config = dict(
    n_layer=13,
    d_model=256,
    vocab_size=8192,
    qk_norm=True,
    attn_scale=0.125,
    extras=['local attention windows', 'gated attention', 'value embeddings', 'hashed n-gram embeddings', 'capped logits'],
    init_std_qkv=0.0256,
    init_std_o=0.0,
    init_std_up=0.0256,
    init_std_down=0.0,
    lr=0.0125,
    grad_clip=1.0,
    batch_tokens=32768,
    seq_len=1024,
    doc_mask=True,
)
Each number is 128 + 32 x the weight over its row's rms, rounded and kept within 0 to 255. Layers, rows and columns count from 0. Numbers have three digits each. The size before them is the row's rms in percent of the matrix's.

# down: layer 5 MLP down (transposed), 1024x256, rms 0.0705, rows 18-70, columns 0-127
# up: layer 5 MLP up, 1024x256, rms 0.154, rows 19-70, columns 0-127
down18 129:193170118107128169124120096136114126079151159146098188166197143196130137160139106152191118146171084119137123155131074082077142158112091119115101139185217167167089172137155132213095127150144113105126118132118192166135092127090135174197097094101108110142111115109063094165086115087131132136132067101144144139143105100154103162173164137165116089149119123125189163090110130122134122117109
up19 095:130115110135152167104126104129143088105128167116160189112089193108108146132116153104075118093096145108101097102101130153123143148148102160162148138155096180128167170183101082133111075147135128106138200110152119104171109094192116126121201130125084067150129173118157070125116115136132107149192108162117146099139119105051185149122138081183151089080096079094131124130087186175115071101094
down19 096:107148215136098086160144151110119156105110137153152116116187102157090120138147147143122060148173083130112156087114063091112138096101098115136110142149114109204117063170089093140110180133211103071175110134189109120127170142209168161167140119184090095142071126171120116152109113111182088077098168169192066117114168169150133147170131171120112146142101084109144115117115062078101171128114
up20 114:159110178145078173137091178214103106085092094139094128182151117150102133078101160129165116098147179132109098132173126120129141084098164147129164136101095098135133169129133218127152150116112154068157161149151115116109112101197152180142156107162154155080135139170140159061178100135076096145109172089094111142125129143139153115133133130141138159136171130118104104162083141122165049137074
down20 022:107166108121115172123188141170106165022130113125090103153173121119115100132101168203104197154135112185090157119121091151131108130165101145083090106077113102154127087125102118146121164130157080122148096160125138143099173168155151135159129110121145090120099124103074149100106117135187148154165103106188151080163135129096085112155163136121140132170160113124140136110167090149157167169073
up21 072:135120147178136102153162110221157108120167166169111147097121118149099071163097113114096091123167106087127159143114164139153121098082127168072075134096079124125180133142139133145143118164140096180098110103122152143095119082164193124149164122080144054137182065100137155141149104165118140138105123213154125171071116171111139104120122167164171168134174172147106052200078171103158127121123
down21 126:066116120102112184042065146090128113087137117148069141058147101157121077114113143151103130130204108091105125191074099125161088096147101125085088112227128095094100123186103084152142102145169149161095117143116073106126102099136146135070084145081137116152097116140158106110068096147166190134112172147119183173153152166121115099188104081063108130127122102122112122122125188109117140126082
up22 101:122101145185147101152149099107113089098098149066150121214123165133108055131157114136102097128138125108148177105114137146158168123116136136148139150143139124164114126048134111098065176134083163141137141148187119120127160160151114099074097147125092170081164143131097112083137102085127159138088152128097139129124137114111107131224102163108080165060115161102138148099150062089134181103089
down22 103:133103144101153143045093155135122153144071103132133081113086170085095149142128202097128125110130110079102118127134098188146098132140146111155124203139101099120184169150145135136123107130078153134221057097181161140133090162096064122131099148141117138122121095128198100115083144093108102122116130168105123083183153127156155123128045155172162141139131097151187111219154163122139156142154
up23 084:121129136106087106195211064134160115082149165171169104118183093099157187138107089102163187159124096077115137164049091136131162123108116084131133097158099123185110142079117089129127148180116132145154135118063124148102129080110139097147117130165109104116099162145130163112170144182088150082159125084075142102121151088144138097100050136143125099155131088125073183156171110144169143084191
down23 138:070121149132144071076093072196167130110119169121153149140107134120078111160093158101160093172123194194108097098115115167102121209175138088095138125103120189161122099108087146113126126119140124093115115107100057152200106137116081155150108140164154132122108083160116124140124129162182090074112093107089107124115134085142100134198122135141076113138128128137101079089119093133107118133172
up24 106:075125170172139107102166117175140142101104150139145145096181145144156110150093149184142164097091064127154082112125127117131174123143136109156111107142135152091125101120089138108128129090113145148124159149106146115118097118064160098122116124149145136179133184189120080059086124177114139057198117213161132084088151173099177160100118098090136133159088064170150128105132172153147116117075
down24 105:124143107103115105158111153094124203146154152188144161095199083205186115164163181129122120212103116100143132118163105103194111138148122119138128166081076113142075153121105123081113123141180076125120139196144122141116155101165193077151139185113150111062062077143122132121150164115150144054115150139161121091122111142132099115133148159130119107113142100202124146142077143133141139158125
up25 103:152105088154104094181134109178151165175163122068142114132085109101141096133148118145143032102132158099147127079144139144094132151144137146172117132151091067120100191138199119167146117120136205183133239183076088071136194108152156161152165181129117100140136068125064098022109107139084134136104156118145114101100113091096090127100142132178124114090130069165113098178117130127127128106131
down25 089:145126130103161174162101122138085160075149142092092121146141145145055133108183041132126122079138093150109160160167140117139153136161192108154094108105134100112196118140147172123178093129091111178185138125072118103093207102161109106091155127096167130162124166118158139151103103087114119119152117081165133148045135118183161124110115190138144134125132090102126144126114177128159135114143
up26 104:080123193167111130156133181193224138130169117124105064169171135196097165157135146147157121120134145081117108087167163116148157161094172108155143084090127116105094189095173135161153105107167134122150127134133137202161161117144095120089131140115154089099117129098101136127153121150106063148157104106100198134149085185109117098132103113122091149136068132194118193088070163046143136159121
down26 018:103140104094111086082113175113140126123107120111107130107128093108094090055089094094074107124138143190091123127108157151120139166125148148058166126127096196176152108127155157102162182152141162106092132114112060143082130145142128139182115145100125111136155139125143131106085156058184107108124102075145145115120167088129089125173111132092182147133104097156171148113137119112058157167074
up27 088:112102109168085142151159146097102160141169178142138095144147189162168106122166133127121114151118170115193113104140163106157148143179113200129222118192108139172181074102133098184104110106147137170102112141137117131138044073141195104181115110122151169105118090171109189124133142086091140095124108148109122092140175093109138063107187158117128132072131083126148139170098124112155106103195
down27 114:088123134113181113110067118056118069146151127147103109131090100190158113098165100211123122116129090126131072100139154148154124170166117101105135201168089119121116086061079090122158078092085074157123122174116085165136124145139145144139133142049123142130102145121151151040098133108127086125111119116107104099114181121144126079212139128168129136116134075140142177132099085128105133140164
up28 104:111150120101127113122157098154166065141097104123218152103038154127123105169080123127152088124140136097087078096103140082163155134115149081134162092128029148105088145139138147149079146156095068171171168058222116164116098109101169159106117130118137162129133119082102072130096155127112118140065101085121125121145140156096194171092098078123135143078177085110120093149100198195127150125176
down28 108:100184137181095152164136113173104209095041102109174149152100146096163121093073134151103111109128127091106141197102153134138118085179167196102140105101120081071121106117110195110157139084143157157112154113142134161146088097127102133118065117083099106160086115102143157069163143156142141143174127147148128073103153133145120152161145139203110116113139137071111163103151132119120107181115
up29 094:201127144119079144191161112165192129108158140134106132131183137175142142144106139113150116142112118157087131146138084163147084165091184140113079134119136163140165190152130056144119174105113109073091139118067097120153112074180131140088085139176163164152132153138078122161133128122115127164181145171203109080149155121101125132147101079137140096115079060153108100085117121111209132105150
down29 096:112176155105157111072102125153176069153074162170138106142140108133109144120139097126139111126126102114168027145138159115081117166143116167136168127115159136139103144159112104182130128077157092115139132143083149145145082096167090134134098187128177106133177115112097111134173093127098176112168120203119136110146150110141112134123121130089145146105128093122134095139092082097138124063095
up30 092:126163082035117135181091116030128128139112125116144115119124137150125104140181158055141141129155109173129166102175094130129095148159144077147097138120097124109144144121157143145142137095128139137126140176083127074086106166133148181100121056108105114140138108152115138139140130145067141130071099128152140137151149144100131136121087135125126082105098159152117123134097117177119178145164
down30 125:160186126116222121169097127106180133178154163097167093065124134163084099108148166064178120191226151165114173153119117176123083130128093176106095145077133161122128146178143066070133092096159087147144098130139163108174105137164137132166185153108116112123183165104094129112116185124138072101135101134110185106140117108180144160101124136110120122107159153077169159106179114114156170121094
up31 097:177154087126124126204101143171203132164115153062091149090168117176131066108119139101126108140163170102071187125121081149100124135104118206117086097106186170146108189101114125109151134159105151101152129048147188127144054144114185137121120152149106118122145157059144104143162128128118115126098146098168099168124144179093137134107123113107145144152142047158163139102083087084121147121111
down31 112:139098130131137138112123122110105099106107094161174149126167150126082166141098135100118110146132159129100089186117146192151080095152093175109114139102168106123107126159123127133113120153160110149181074040113099127154184132099134179144144164171131096110112095145098109151153089154144181131142090114094104158177135070072180111199167072195081095154182147095076143093145151117089141146160
up32 105:126096144164151102153193195104149155109111151166110114107140161145167115113127112089192137178164122180147131072143123097109154081156128113128158157149186155090124161106182118148174157111152125110069172147174167103109145151109133137137106122146118165142134088076088135109146176141142167177172203131093128143165149054158193119172083154134174090142070121109179145129109136097101153110170
down32 099:141179086048124119120096106145119078147148164138124122123156195133183150154156080085170094132162126091140136167125150156112076115079136074114218128163183120204194121104064114091091123097155141150172126103102104128147082108159166148079111113094125183124153127144098133124162116116103133168128141090129103083162150141132087164082138113142157183124135082186082113140129085079174113157059
up33 092:145122108094104106105053161086113154165109146101130178201148139118194109049172182158105113113091129142117152165140156148114126102080124144145107100130097079148174104090166127106149116172084060125158103144057165139109168115133123069165078101137070173128156159089167151177127112148116114132099159093159078075089164055101124183136142117136140074079168172128122181117140111132147121152065
down33 096:138130185132102146187180063101113111146202187141086159114146174167157109112100052158119148112169137107122175132096122081157115131132135115117093138157138135158103100120121130140158101078160135153065121082123158131151086099140167099059071121144158132104154100130105160118098110127218101153146168100115153113154136190115191101038133153115151154116096189114153090118126173100133107131151
up34 104:108136164170102125154161109160138150147138108137092088099150110162113168101124179130072147126188112173070058117147094161119142147092100134148161121130171088084127123123130071150150097128131199136099049101173130135195132093099164130085151125130158159106151160142159143163083172108112153137128171061169115111131150164131190160059120067119108125055180110096107130149099128119116163198112
down34 076:173076118132099104150183102139102106062130085171094173127086118132117105128152151145152133125180202078137138152099135112122154132110149128121139142189144103117104112108073189086116121151110097095161159209108096110170172200147145165119166122053086141146072142171103121120121130176130135151190140128145114078117161085160076125055125168161173121130116160106154104122140152138125076154117
up35 096:151109098107092160102118120151130132104094113060086160140101083139109088178156147102150104107133136065147134136158104153097095086067097119099112135200176125086137157144142132081115164147087162130087146129135080088105130139104125162160069151139121154174171188151130146198131158114137132084120110101161103107091120043142127171153111146165104082105085116109071100111114105069130146105191
down35 090:086131170090141128159107087110160148122158134098098112129129138134130139121150102148166134123120097121129060118086160165102149144110167123141113115178128131080089133166109155132144102167103128122162079159109096120109119166085112084160155145128128203105149154139127136124080131102128120161134115160148107137134095160115177129113123187108201124093054090165102055196102107124148173223165
up36 104:143101189132129104118184094144151144121157171098194149167171095084145137144098127167108187162175124089115113091139157192177167101085129072113099146137101148151150118124113143116128127135167130142130120155134171174139169185112156153117122140105157182144161085124137129078145156096124142102127150188142145090183111119136181104181126152087102117165125100119135119125133106163130120150118
down36 087:089057039087139206136128136121097181116155096101113110150104108113132129090109106201075128120137171193128116146133077103156179115127155165135100095098128151103108022133134154123100094149109102106167069160083172147178134094100119109151122124133216120150137134131091133098109124185166132126058087049163099118118166136089145188072150116045175135107105122092169109179140091136144105109125
up37 106:108092133142069120134093098101176138148111100113122107155094159159150150168152116147137160140169180103114149076126102158112114164087118120118159135116136073055134115192125128106173137113186154101105097168107178099124084106062118151152111118100138129098126144106135124207137190076134102147082106171160092150117144111096103126092150117114103072161135049110110090125117059138155136123197
down37 098:111103149146128176152148139111075118139122116197062112171101152134120127073119170147118119136096147126114114124113047144135124120091122121084138140125157162065154101124115159135138120100065096120101129074140155105138170179079124124107182125141193127151147119078162181138153148144150093144162109134110103126117126182113133168071145150174116125116113082124111089113158114086089156130196
up38 086:100141183101124140119113107180166098096131204108193109161098114179196117145121167157158082139171137090123142137183071131118166154146053144176162120184088186088155156097160099162098095131173111141163071203100164129086178137128152131169106100093090128124122089145138165177148196186134160148090141140159125130137153119152115122073115120078192109056127046115082077192162145161109152205133
down38 106:139071127154125121109083110038106104107107111130128115063106105115103131107110105153160121136094112166150137160141097162099131139150131136143172132156130078120091116131203069029122088064163093087201127156140104135112165132100127116124157163156120164149149188160138104136155113079175122099112110177151154136104079134130125153123114161132120183111131157173098062149136122153180193157120
up39 101:187090132132167139211190077125201104094126090110096125116097107128066156173105157126101142129125176110164161143124093092087116192126138135162126141078173118144099075137119123078161156118165147092046141084177160148131072207108097161146149151130145132165130155116144145068096152190138162112113158133134106165161082114094158168157117107088065119124167145093155160148112175149190117130145
down39 079:123133141158130114091107199095103090052150118143159109139165127090175106064128085087178131088098121064176146167120087121106139062160123136070155151103121102100116196156111145109147100106129057164115109139053065129133110129114114100147190129100106138085125149152158203156131148107111049096121145112120174144119108085153154138180117113084176181142142132133105155167088123088145111176092
up40 108:129148114166126084134104116148186105089043164149125096143111124163126185087168161138151117085126093106156133107120115167099121129127146101125125109070128157140132143103196151117144160141084158136211153116139155187122133127094113073089191157090088210141129179121115155165137134090134136112143151115145156140155151103120103150108131188141109094161135196038057120099141124145083108157149
down40 094:057194061089142125092134121158145128154119139064133046160149163129086201138145098120140080141110139117104114091137096159099106143164134158091123108137152084148149111132127101108165219132124162124107124077093125072117077155125067130091079069169152135105152174095144117140106077065080137104170107088094131128176134178094108159103119154111069132101125097178122093145155161164157103130099
up41 109:170128126128126120106143068072144137085078162188068155144099163131082148185089145181100114162171151120154098085083142163129134096070118133117114129117099087137098137121097130072078113090097123124131133148161061133155124114135117115121127131121145145122106126107100119098100144161070106130096152119125145074170165148135152121103124073143058101144123090086099126166128091168117150128163
down41 106:053128115211086110095116157030137156117177109173111171096133134130145159131130096179129159082103156122104144130100085133118125143103083097115166143100135118158076111111086101104141096154160069076071153180116117116219146105137111111102080088080150098174128118135140102149079134150153168091129115091159154181167155095113152093115109168159100089190139092149135108148108090150125097148115
up42 090:140185074182108146100254159127193153112149143086113133127030141124118154135120190085115151156125144079126179135100082178140117122116155116125105107126107088153114094101152123138127119166157157073138093077094137168130142127126108117122090160085106140094098108091119053146174132084108137187069108145147145109087147119089104126197119098138157162139148186072122152146101134129116144155057
down42 106:112138115115156151147098063094088108165078126158114148103113138123114091137161130109100098121106058126165149123138167142154088062181108122135105136130095162116149119121118090074150159081118089116159046126121130128144114191117149172116135112126077071073088101157162157106169081097145096152062137139082136156169119110117102120134103095191162096169111143150115159139105133148081137168116
up43 094:151149096198103116142139153118183141115106103132111112142127163125124104123147152137163197153105120165132123126140069202135136139083216102137154127089149116097127099101127131127127103071109138147106169151139185099163178142143147162129120178078177107047154105144186129110119074111161072083112123198136100162146139141135127131097131070142125137152107108112159146127103180149056104124172
down43 113:152105095093194125131104103129097174147109136130126136132093166164142150127107098181148157133103138161076163140077162070125161184069118122183145168134125156122096145090125148102111092109175123155119090127094104168100110116169115121129136132165152149166113142183175142140120156151095140122147146077091097130108136140168136143178117181141221092145079112068123087197120143079168121132089
up44 098:042112153153117114172111147131091113146151151146063193106160133179067086122135130126128170097111102141136109144123099161148129089125158153122148126123177086112130159101139107110154158109109152141089101143168121199121085094088168167100077123060088080158105134186127194085126142142074113155109111109172128053084134142146154140098113125131111203103104147169135116122125139084127174098107
down44 126:132131082135177137179122102089145081090131181140097085156175114118065128151114114133116130044118111114144166120121152100135180167170119151095135119092138153140098148178156107098182102108213120104113127144105126171095162114108124120136117104042143033127111127165175151102095105084206069098092118107143125087120099116149128138152111155122078104103103175123103136048174150179167118159152
up45 096:107098142132166104095145130161099130094144108060170126110112130102142113173139122194154131131125144110143164159137078114068093079163094173135121112115170179129100110101109155104085110076111147091151128116126109169133091113145173101153091106163133105109129166182126105159079107128160028193144104103104151101056174184117126112109079087137115167091140129141185144080147092196131077100097
down45 098:135057149122095207102138129050068087088137100080137093181103118077113128116069171082107173135119190120158158107085084154126118197153183042075136102135086158205145166121047090100163116113105096107100113084170115093144133119097116124143118133158127109083166190134133183088081151116119087155071126151095170124092133105108166163124105149142112131098151111160157181142135092159144135127114
up46 090:132114175155158088162144086149105161099111083083106130126132132105194152139126072059170089124118071130131154099158123082107143181107142159078097088134153149153102174161171073169157135144160135103117085113087143163075101122097150135112094110149142126138147128141081088101090148152129122140153165127124106154172079067125166064126142100123145117143098100151116123157070111175116081172113
down46 092:129118101130072081102130133096115120176170086094132136143232156079095101123109170087109110161112127087075136103134114133186129154159189115122179129088085168151093132079141121085106134099158159162136105181140138114086086135129136100103107172098128115141175209140166157125145128137120135164105139157117140097114167079160113184122133137080118128168098143135146130125097132177073138144069
up47 104:128100084144102132170105073150070139092180101082142101154070140183146122135125108151148148162077079066107136094106191147115098108109092152060159111107178138189092127155106138171098107064145193078129101181138147129068108093159111129125136144133085082152157166074107124135178124169172187156133116119037140191113117092123121130138165098136096199130126152176177101100148181169153140155141
down47 072:106147198087102095121159178126119093021177116172175095155166085160116068163165090124145116167184117143088196070153079147126158151101109094105137084168144082098093120132153125165121120155151131122164152103130145195144110160096142118160193093148141112131136138136140150125050070085125172137142132140119164112117102125135160111143194110094204138106094128103163141086183104121151127120141
up48 092:091116050139080135032069148168129169156136111113150137137107141164089107155161172165144146127138132139113155148166114111136118139131078121134114082096084102120126087140162084133140134165092138158177113089078192124115162152120100139138087148157141118160172124140130199089091111122144098118159104104101163118126121156073082053167134168091083126158202116100119150128166137121132146077140
down48 102:128116172088255131150088139103116065071145124125131161120113178066120115171100061201131116080077104118156105189075158086126190090133126146111144084137120125143140146141153133112156123145142133117155156133169121092213080097122176140075172173190136071134123171109149121096178151095104087136147178131108178157133143125172108193158101140084123079078088134104112105148094164149160156157181
up49 105:147142080147155136120147146189134163142131119122190069110119145081192131065131138162089106150145080143115124087131155126114140107197151119116137086178102085177116140150105163149092164089102150138143117174163133156152117116084155145113073103105192152136119059105137109133137112158133136093141153144093142134167153152089120132107108122115150116128098112128152111120094099133178092115069
down49 114:065155133090098153122150092097105064133153101134181096130162120159142088084115172101159108130089074186167145116147157149145098122157224103090119106066121126188097117083065079128171171114083020170110117107173154143164130119072127161157096110117148088133135139079144140102129159174157182134108064101102126162115159125118134105129134118121041109134114145172150114112133117184152139120126
up50 101:093090061165039136124128183183130123157110159137110132152132172062175077109057092139161136157146153085103127171115114148176102150101186105108129068114141140111102107062089109070192145156094143113125113091133072140149151106162133123093168118164186187118138114121118092108120133176100110137070123066156128189140104137140180136110128090171087163152128076148125149196140105131133130101079
down50 020:128178128112126123139088100169096102106136119158082204162111149188072148120129115114175115123189092150136125169161174144137164127137125107071125108113103122147106128124106129155137095131103169088129090128149160160105041160175142072103152125115116117103139141143131094111123113074141135114109146135037081076151149192106100134201123167169135144146168121093167160145137183102118152131153
up51 103:155204076123093085130151160086201157213102191178084118161082168144168160037154124155113151138153121097104088103065152132135165113173142081100142161133134109109117127118142129140094181053101194175133140148097123152128091139153172198180178063169101130069132112092111155139155074161121112123109154143121144104101160088123150174089127114124143131157091116132154154103172113110207141096136
down51 112:163134175191102164120105156108110107039125104092210059136159156087144107135142136152098140143154117117121174154117110138137136092071143138102146105143123157170176152159096091157100141086164088126173129079138129117173123157104148192147200156141113139163139117213146095092131094101098104045118176144124140166114193127128125143154189100102065123126168158100124107148154139187130154120178
up52 108:057068133143152160198135160141107111160147135170127105095078085133127135127104121209150189126118149109172140167146151115162124092088052148135083114179114115120114179115177124155139124090157091133159105154157160152150144126110105123146116102172160101146106129091134119159134142113129127104118161055170149196113195198131170095121157115148110165186126154102129112156185124109162158068122
down52 131:106115116106149155111081140097069148152090052151127093162166136157105115092112142141121169118077074144154119110188134156155148088149130195150169186115122088116099146134074140117199097134143127165131131121155067121176158162113141126146099139170150126176090144108172135118161196107127121138104168124059189092125125076130147089119131140148216163125164085112144122162103164087114147131085
up53 100:117174140097129131146113158057166098119119165133103138177125066136160142128064100144134166141125198132096098030171141074131217092153145161064080182164143140135180132176094162089106128118165087149163107106138187113127144098152129094176116046119121158139122108114141114082170071142173095153171142130143110148118098117147163172110164159118101150121160113126118121148128101123148140110115
down53 098:172170160145141093192143118160098107134090147140103065132162117131166158046124112155098184121104110126222146139160161161090160109058135164136126136185119072148127146091181149158157109113100151090150121123143150129159109098172088142144100102121080088090102160103132099112081130109134142098139069124168119155118141140180137110132140096118107085122127147188082134178096154181103142123181
up54 096:151118110126085101205144111123156111127164151147130117135178146090133161170096124089100129067070121063074095169144014152106131152107159155189148102073104127143118139138190129142093128126172074124135087155149154138133139132077174154153134110137140131158126064153129139157126165089117183111110117181070102154111135116159127159137123136131096101162146152159135140144132129160190143159092
down54 109:085101137120118075106073085153203103156096150136102186123187092154184083112121142071122051140142171155152174143163091138155114179137119113120160135160102134181134093153111128116084107176162118083104123045108111118123124107161152098128148115132186132139115169075126111189152150194165142135067126146125151124097104125111142139124098172118130103101173167092111159087187144115112096177094
up55 097:091139156155098102166125103105074122146107165122096195196128128173131161105158172159147102152107185137118121173104209129081101125064110141118112099151159076214119138116166145206157179129120142160156141086113088129100144182157122176076144107158116153126176088098132144145119077088122114087139137132155160124161124165064127160137067132102133154122130128129115114174142122133085099081126
down55 088:130119089091135130127124090139156152091182130108094134089143148119130076113092151164141096164140092135140117138077125127137143175187101139130133114135122130168129080134204089105140085101186141109130103083105093179077174132109143080176095122148113181073097121117158147094107165123104116137135130098146143131107145115102121081151141146152181099155092125112120105155083144061119130132176
up56 102:093125121148112109143100114130187128172130059127206123118178214125127141119150181141154126134097151178124119123090114167075136090120141088133161134112157115107129124106134173160183087077051166153118139138065096173122091073123151051160124173106094138112131224124142189066148130070094119181065135174144183125073106163129044174168106117157112092102118102111129185203133086121092098131109
down56 064:127072150089140137103189137166122104135194168123148136094118113121102094096120199153117158156151115120165070141118149124118116115127087138200175218127123110148186126169153073102142163153150132083086114089041064105123158081118153099143119200135126131125125104128158153123149163120130113110121168067050137125150133114134074111126104085115163102045106173112155162077136112131110085055121
up57 105:147122103171055089132144089142125153172150088052122142103099094108124115146121134160129158112151166172149079106122159113131092145220165122163117145108109169196126114155185101120053120147113172083132118110137135155119148107101095146093112125158117118159122162121051173135114109152065124210096152117133166117175166122127131118131101115144092112146162157119139180167110079131119172123084
down57 112:080203089080114123156120126113131122116130205099097125153072096166136153151145082123144164123147120128150144124093160107088120168094126153095114122098099115095112074132145144065043118157181106086091137135091073108122178136137107180088137182113108127153097135063104170166116132144116117150143163139203161141147131118153117184093145088103119053107167158187222162127084103128128093191167
up58 103:170132081129105143172127126147118075185137076122094157161090089132107105138114180086121121187154147175107160139132142170065162082071149109081124142096195147119129143096154098087128121128107145173147152114173159136156167158069131124153121159152161112087115066193163151114115150116097160189102153107112189123164113168138110123106115166120099163230133093153089142078135099090120089171146
down58 072:120121135126132141100158222121168147094131140165123154087116131168151125106123078133102082111112082125112213115139084096117101111133138147149121113082144115162136093137069130158088162115109104159111072097107096127153144078192136054119081115161081117091096153191100165108131165142097159068145116087081144147137146075116131210182131109104162040113090108113099120100172131086136198085130
up59 098:081076173175146123157138108120101167144129157139081111107071162126132104082142099132136060107104100146095078153099141105114142086135081132087089134094129122111144162124138099152143129101091152126095186149111096175101154144086150116112200185143187139112163131124111175099071116185122136144144122151124193105106067169120142166053118075112033112110184171100113125111120148130123183182127
down59 088:121192105061140116132087131089137072116149156092127119079089097100133106177174200156188056154136146156124146156103120115162113142084210162160099132148203073116084093202124162153150097117180187123199126207144149162131173156114121090155188163083076099127109107106132104129096132210126182133111106130094106211141112097172126152106142119124092186153107089133104127095109098130110187151165
up60 100:179147152128151062107197063085130180137098089147123159162137168130156128202201083146134095092104153195111097114162095152106143077109105150163160098129126128126172114126140149085135199130085152101115148169149160123195180120065121191076110127107172102109053138117200180103136134089127141132098062107177094109097111072120150110133160171137119150105142148120095164116085125092136114130128
down60 079:118124131151151145083129151143141134161147067085159107121124105171165089146073126139127125138079088081114215143129107136083105112125127130101135153169143093091168086168102093097142100119089180049092135103164124096114121126190108170101154112116115065103089124101145109119123117120096192122083162109088152143153078117184087065127105135080121158130126126130110132044187170133171101166119
up61 100:153107159050105077082097107119092123127113099082162112158071135098063166108158094060087161120097153157168109133115189140166147132106127134137113145143149126132104073123096151097104136168155130118162147144160141089121046115104141199136130094127126169190058132125099188190118120172124120143079125157147166080137147184186164140144135125139090093136084112119130113158150150161157124117139
down61 118:181154107217082079155143134141178169118148123142147068089127154139083155136138169122155102096104061115160150139089148129097114181133168081076127134127124140107150117136107101179063143175121139109092123139120155202148140068142063146103127165105113121085081116146101121153089163131165088098095100153113098113107134137161160166173117062125115167114083107089124072112190117161108180150116
up62 105:153140116128076140135121122160149179136070127120131117025146118128110148164130105125108131085189162103133112075142187159199109091103108177101101147187169106118076147035156155147170145119192147127142138098122155097106145110151074163087171101133163155129173192159128145130139153114110118114122150109106172097130176115094159144084126095193084086143078092075106090154139192124139135112139
down62 092:093143153072078121112166147115145175179167149125151090116135155141222058090107116170100152077173110161180124192187176167183112193127139122136085125081123122134167118155112082161124116175101130098164089158154118113090118123109168115148087115134150090160085165091142146107114116104106182123149131095130214131088158107183122122172162098133090105128119146110092080133125101059012107113148
up63 104:147138147142104149133094126071183144170077115088217146136144197117134089178099117179113166145191170167120146083118111186133098121089113137134105107168087118114146090104163175082164091104086125124152132166111071220129159096066204150123066198128151146108074143171173079074135098062131092116102110147151076124135110103178114110173163133078131131140127085127098128179118158140154151145124
down63 114:125099143138137197222108102078156089172140192139154138128067076141123115138138179103108135159117146109144099143138075141112181153163074113157118101119172078134207081192176104164144144110078160148108137102166089188102120196118141188152164126092158121142115077116133112146141143111117152157109089129151159142140148166156120121073177101103138120153126060149151100118144111166095114070105
up64 104:178102123153174148142107120103157189086165134114158164157152176148127189173121120164139077121125132172132147139169154086147087079099176125106091103137157103148126144091170166116125110165197064126146147146067104121145108144094104125106170112119130140092128156174145098088191211128098185172129161166115073117117127147117158067089160082157163145095127173096101098115166140119193177094119
down64 072:124134161129124146133139192138097133070109158142174132150107106115117187105114153054192139094133152116073091156077079122112078158093141094153123120078159101120128176174182109078102134155107137138146055078133146148140098156023165140132126133081104113127140141122199143080145176145108144112128156102102146142137138146133118131135095112105100144124099108173067120127120120124107139172055
up65 100:125157086192122116142149116080099164135155166093094110150114113207171217154060140125143130126078144091092155107105134078086182165082115104104154091117127094131215187136158136116168130204192154097131144100124152138126127122143131088136101143114123136131108142179117069148150164111161100143125100075147127144156100110174112149132120126155194128106211119131153148143106072120148132101127
down65 103:123153148139140140173129139167125050132062152131094160072119114196185121131139125059152134108118111120064119115100083126133118124095152096109105113138076176081152112062129165139093143121069147181142075148159128087102092066148115145144112159062120111154168044171133186167183133124082121138065174151068099132137127164096070093156127161114112133161094134106179148205137110129110087119104
up66 100:098167129235107133175180143170091095062114112120122151113109104136145123159188088143150201166120126153118117098166132132114119125161167139138186165090141127142125169124132106118147075180188199126145102129153157120097130139142157090100120122138150154102168101119082141119138153136048154172160144123130095132111155132056108137121126123158086100127138121140184145135073032076159134168112
down66 132:092169139103120133071108082127118136205157183106087139144076121089107146125216158129089101175102131160067122121182145097074127128168121058128168096174121142123111133081113164139109114153089089109108188095094136133156141122126093109123093109061195180135115123123112063115131118112102169155160179091080118110161146151142083158132166130104150099134048145145147144142142086104164123135121
up67 109:157132133147138129124152157128096139115163153187099155057087196102145087185119150207196165143081161084109140140134077158124101102133150082132205147151121119094099132119125168125107146130116103105123086123152133140105132100140063116129126142173183097147120091193160132139131115127104125150103133161156065126146060092138157082104100095162151123168167139102156156139130103120140154088141
down67 109:128131137128139098144074158144130144118129099150130121127077121133102059154143147106173143083186122063162076093123116159145082175172104129156142105144098171159114099168093143094112138064163119102157135120121091163088117177116142220110128135134079093157126083118140145165150082140121101199116216115161134218124110121112119145095098110143075120102144164058167111126129071142134192142090
up68 108:161129164118136085144162101155152095117125112140125155140122197161134154178142158145164095149150154145142117113158154144136185132143117103147109094126093098173126087113127110183123146170107069155076146115100163193096161130131123104119165110132108125078122102125140083126125152125149114136084140136131122073091115190133100086097112169119121113157157117092177139156139112133164137174132
down68 093:077117104113118152105128164129103228101129081102141122127136126117114137067065112092090153146151100095133139059142133165096112132151126171122142123141131172185107106179121081125089169084111150102073063104123114157099110175144106104119132229132103138183144118163141100142089126148136156095123144102088138115129146142084123169169105139157170134089163101090095141139109122109141113142123
up69 093:140104147146093086195198149105165203140118117105149087161135142155098118130105114136088130184130100145094127147160098173152186110141112109148162090134152140120104132114138109136130077066144161134181121201169133114087058156166073151118114134170180165062143159189140183105097121147108147118138088094073151141091119161097136122154119074156154098140084120117128114192093140124131101093182
down69 014:136121142116096141107071105155147106122175082148126099154093120127109139204136109142126082172118113169197153144176102189139140127174152164107118118097152064196193125046123158175181108144089127113210138131107160163128165193075147150146217117061166154095126211126151131134099146102080091183163093119117130177135135142207160131114132132142110193118167122127136134185153153163114167145161
up70 104:108173105118109107122128110109091098156130166162079118148162170088172113168174152112088177116126156107142130111105144100145135105157118129103139094088103162208185106116164170073126116112160164159109127122110165096131076082130163083119174106195120112123121096153161095103161158126118140072092121089103111162118111106115114089097176139124114130118106107155113101138103128207110126149118
down70 124:124073187114141146103104137089156169147096103135135110114119154153126113133113141168125126100150104124095105145179171068084153125124119162151120125099120055147133058116099179133158133126125071131095114129123096176161144123087162071154160172142131145093109159080123068092088145171131128089161099138123115136138107130121126067235132203141099140170157125116106153169116138164117161151176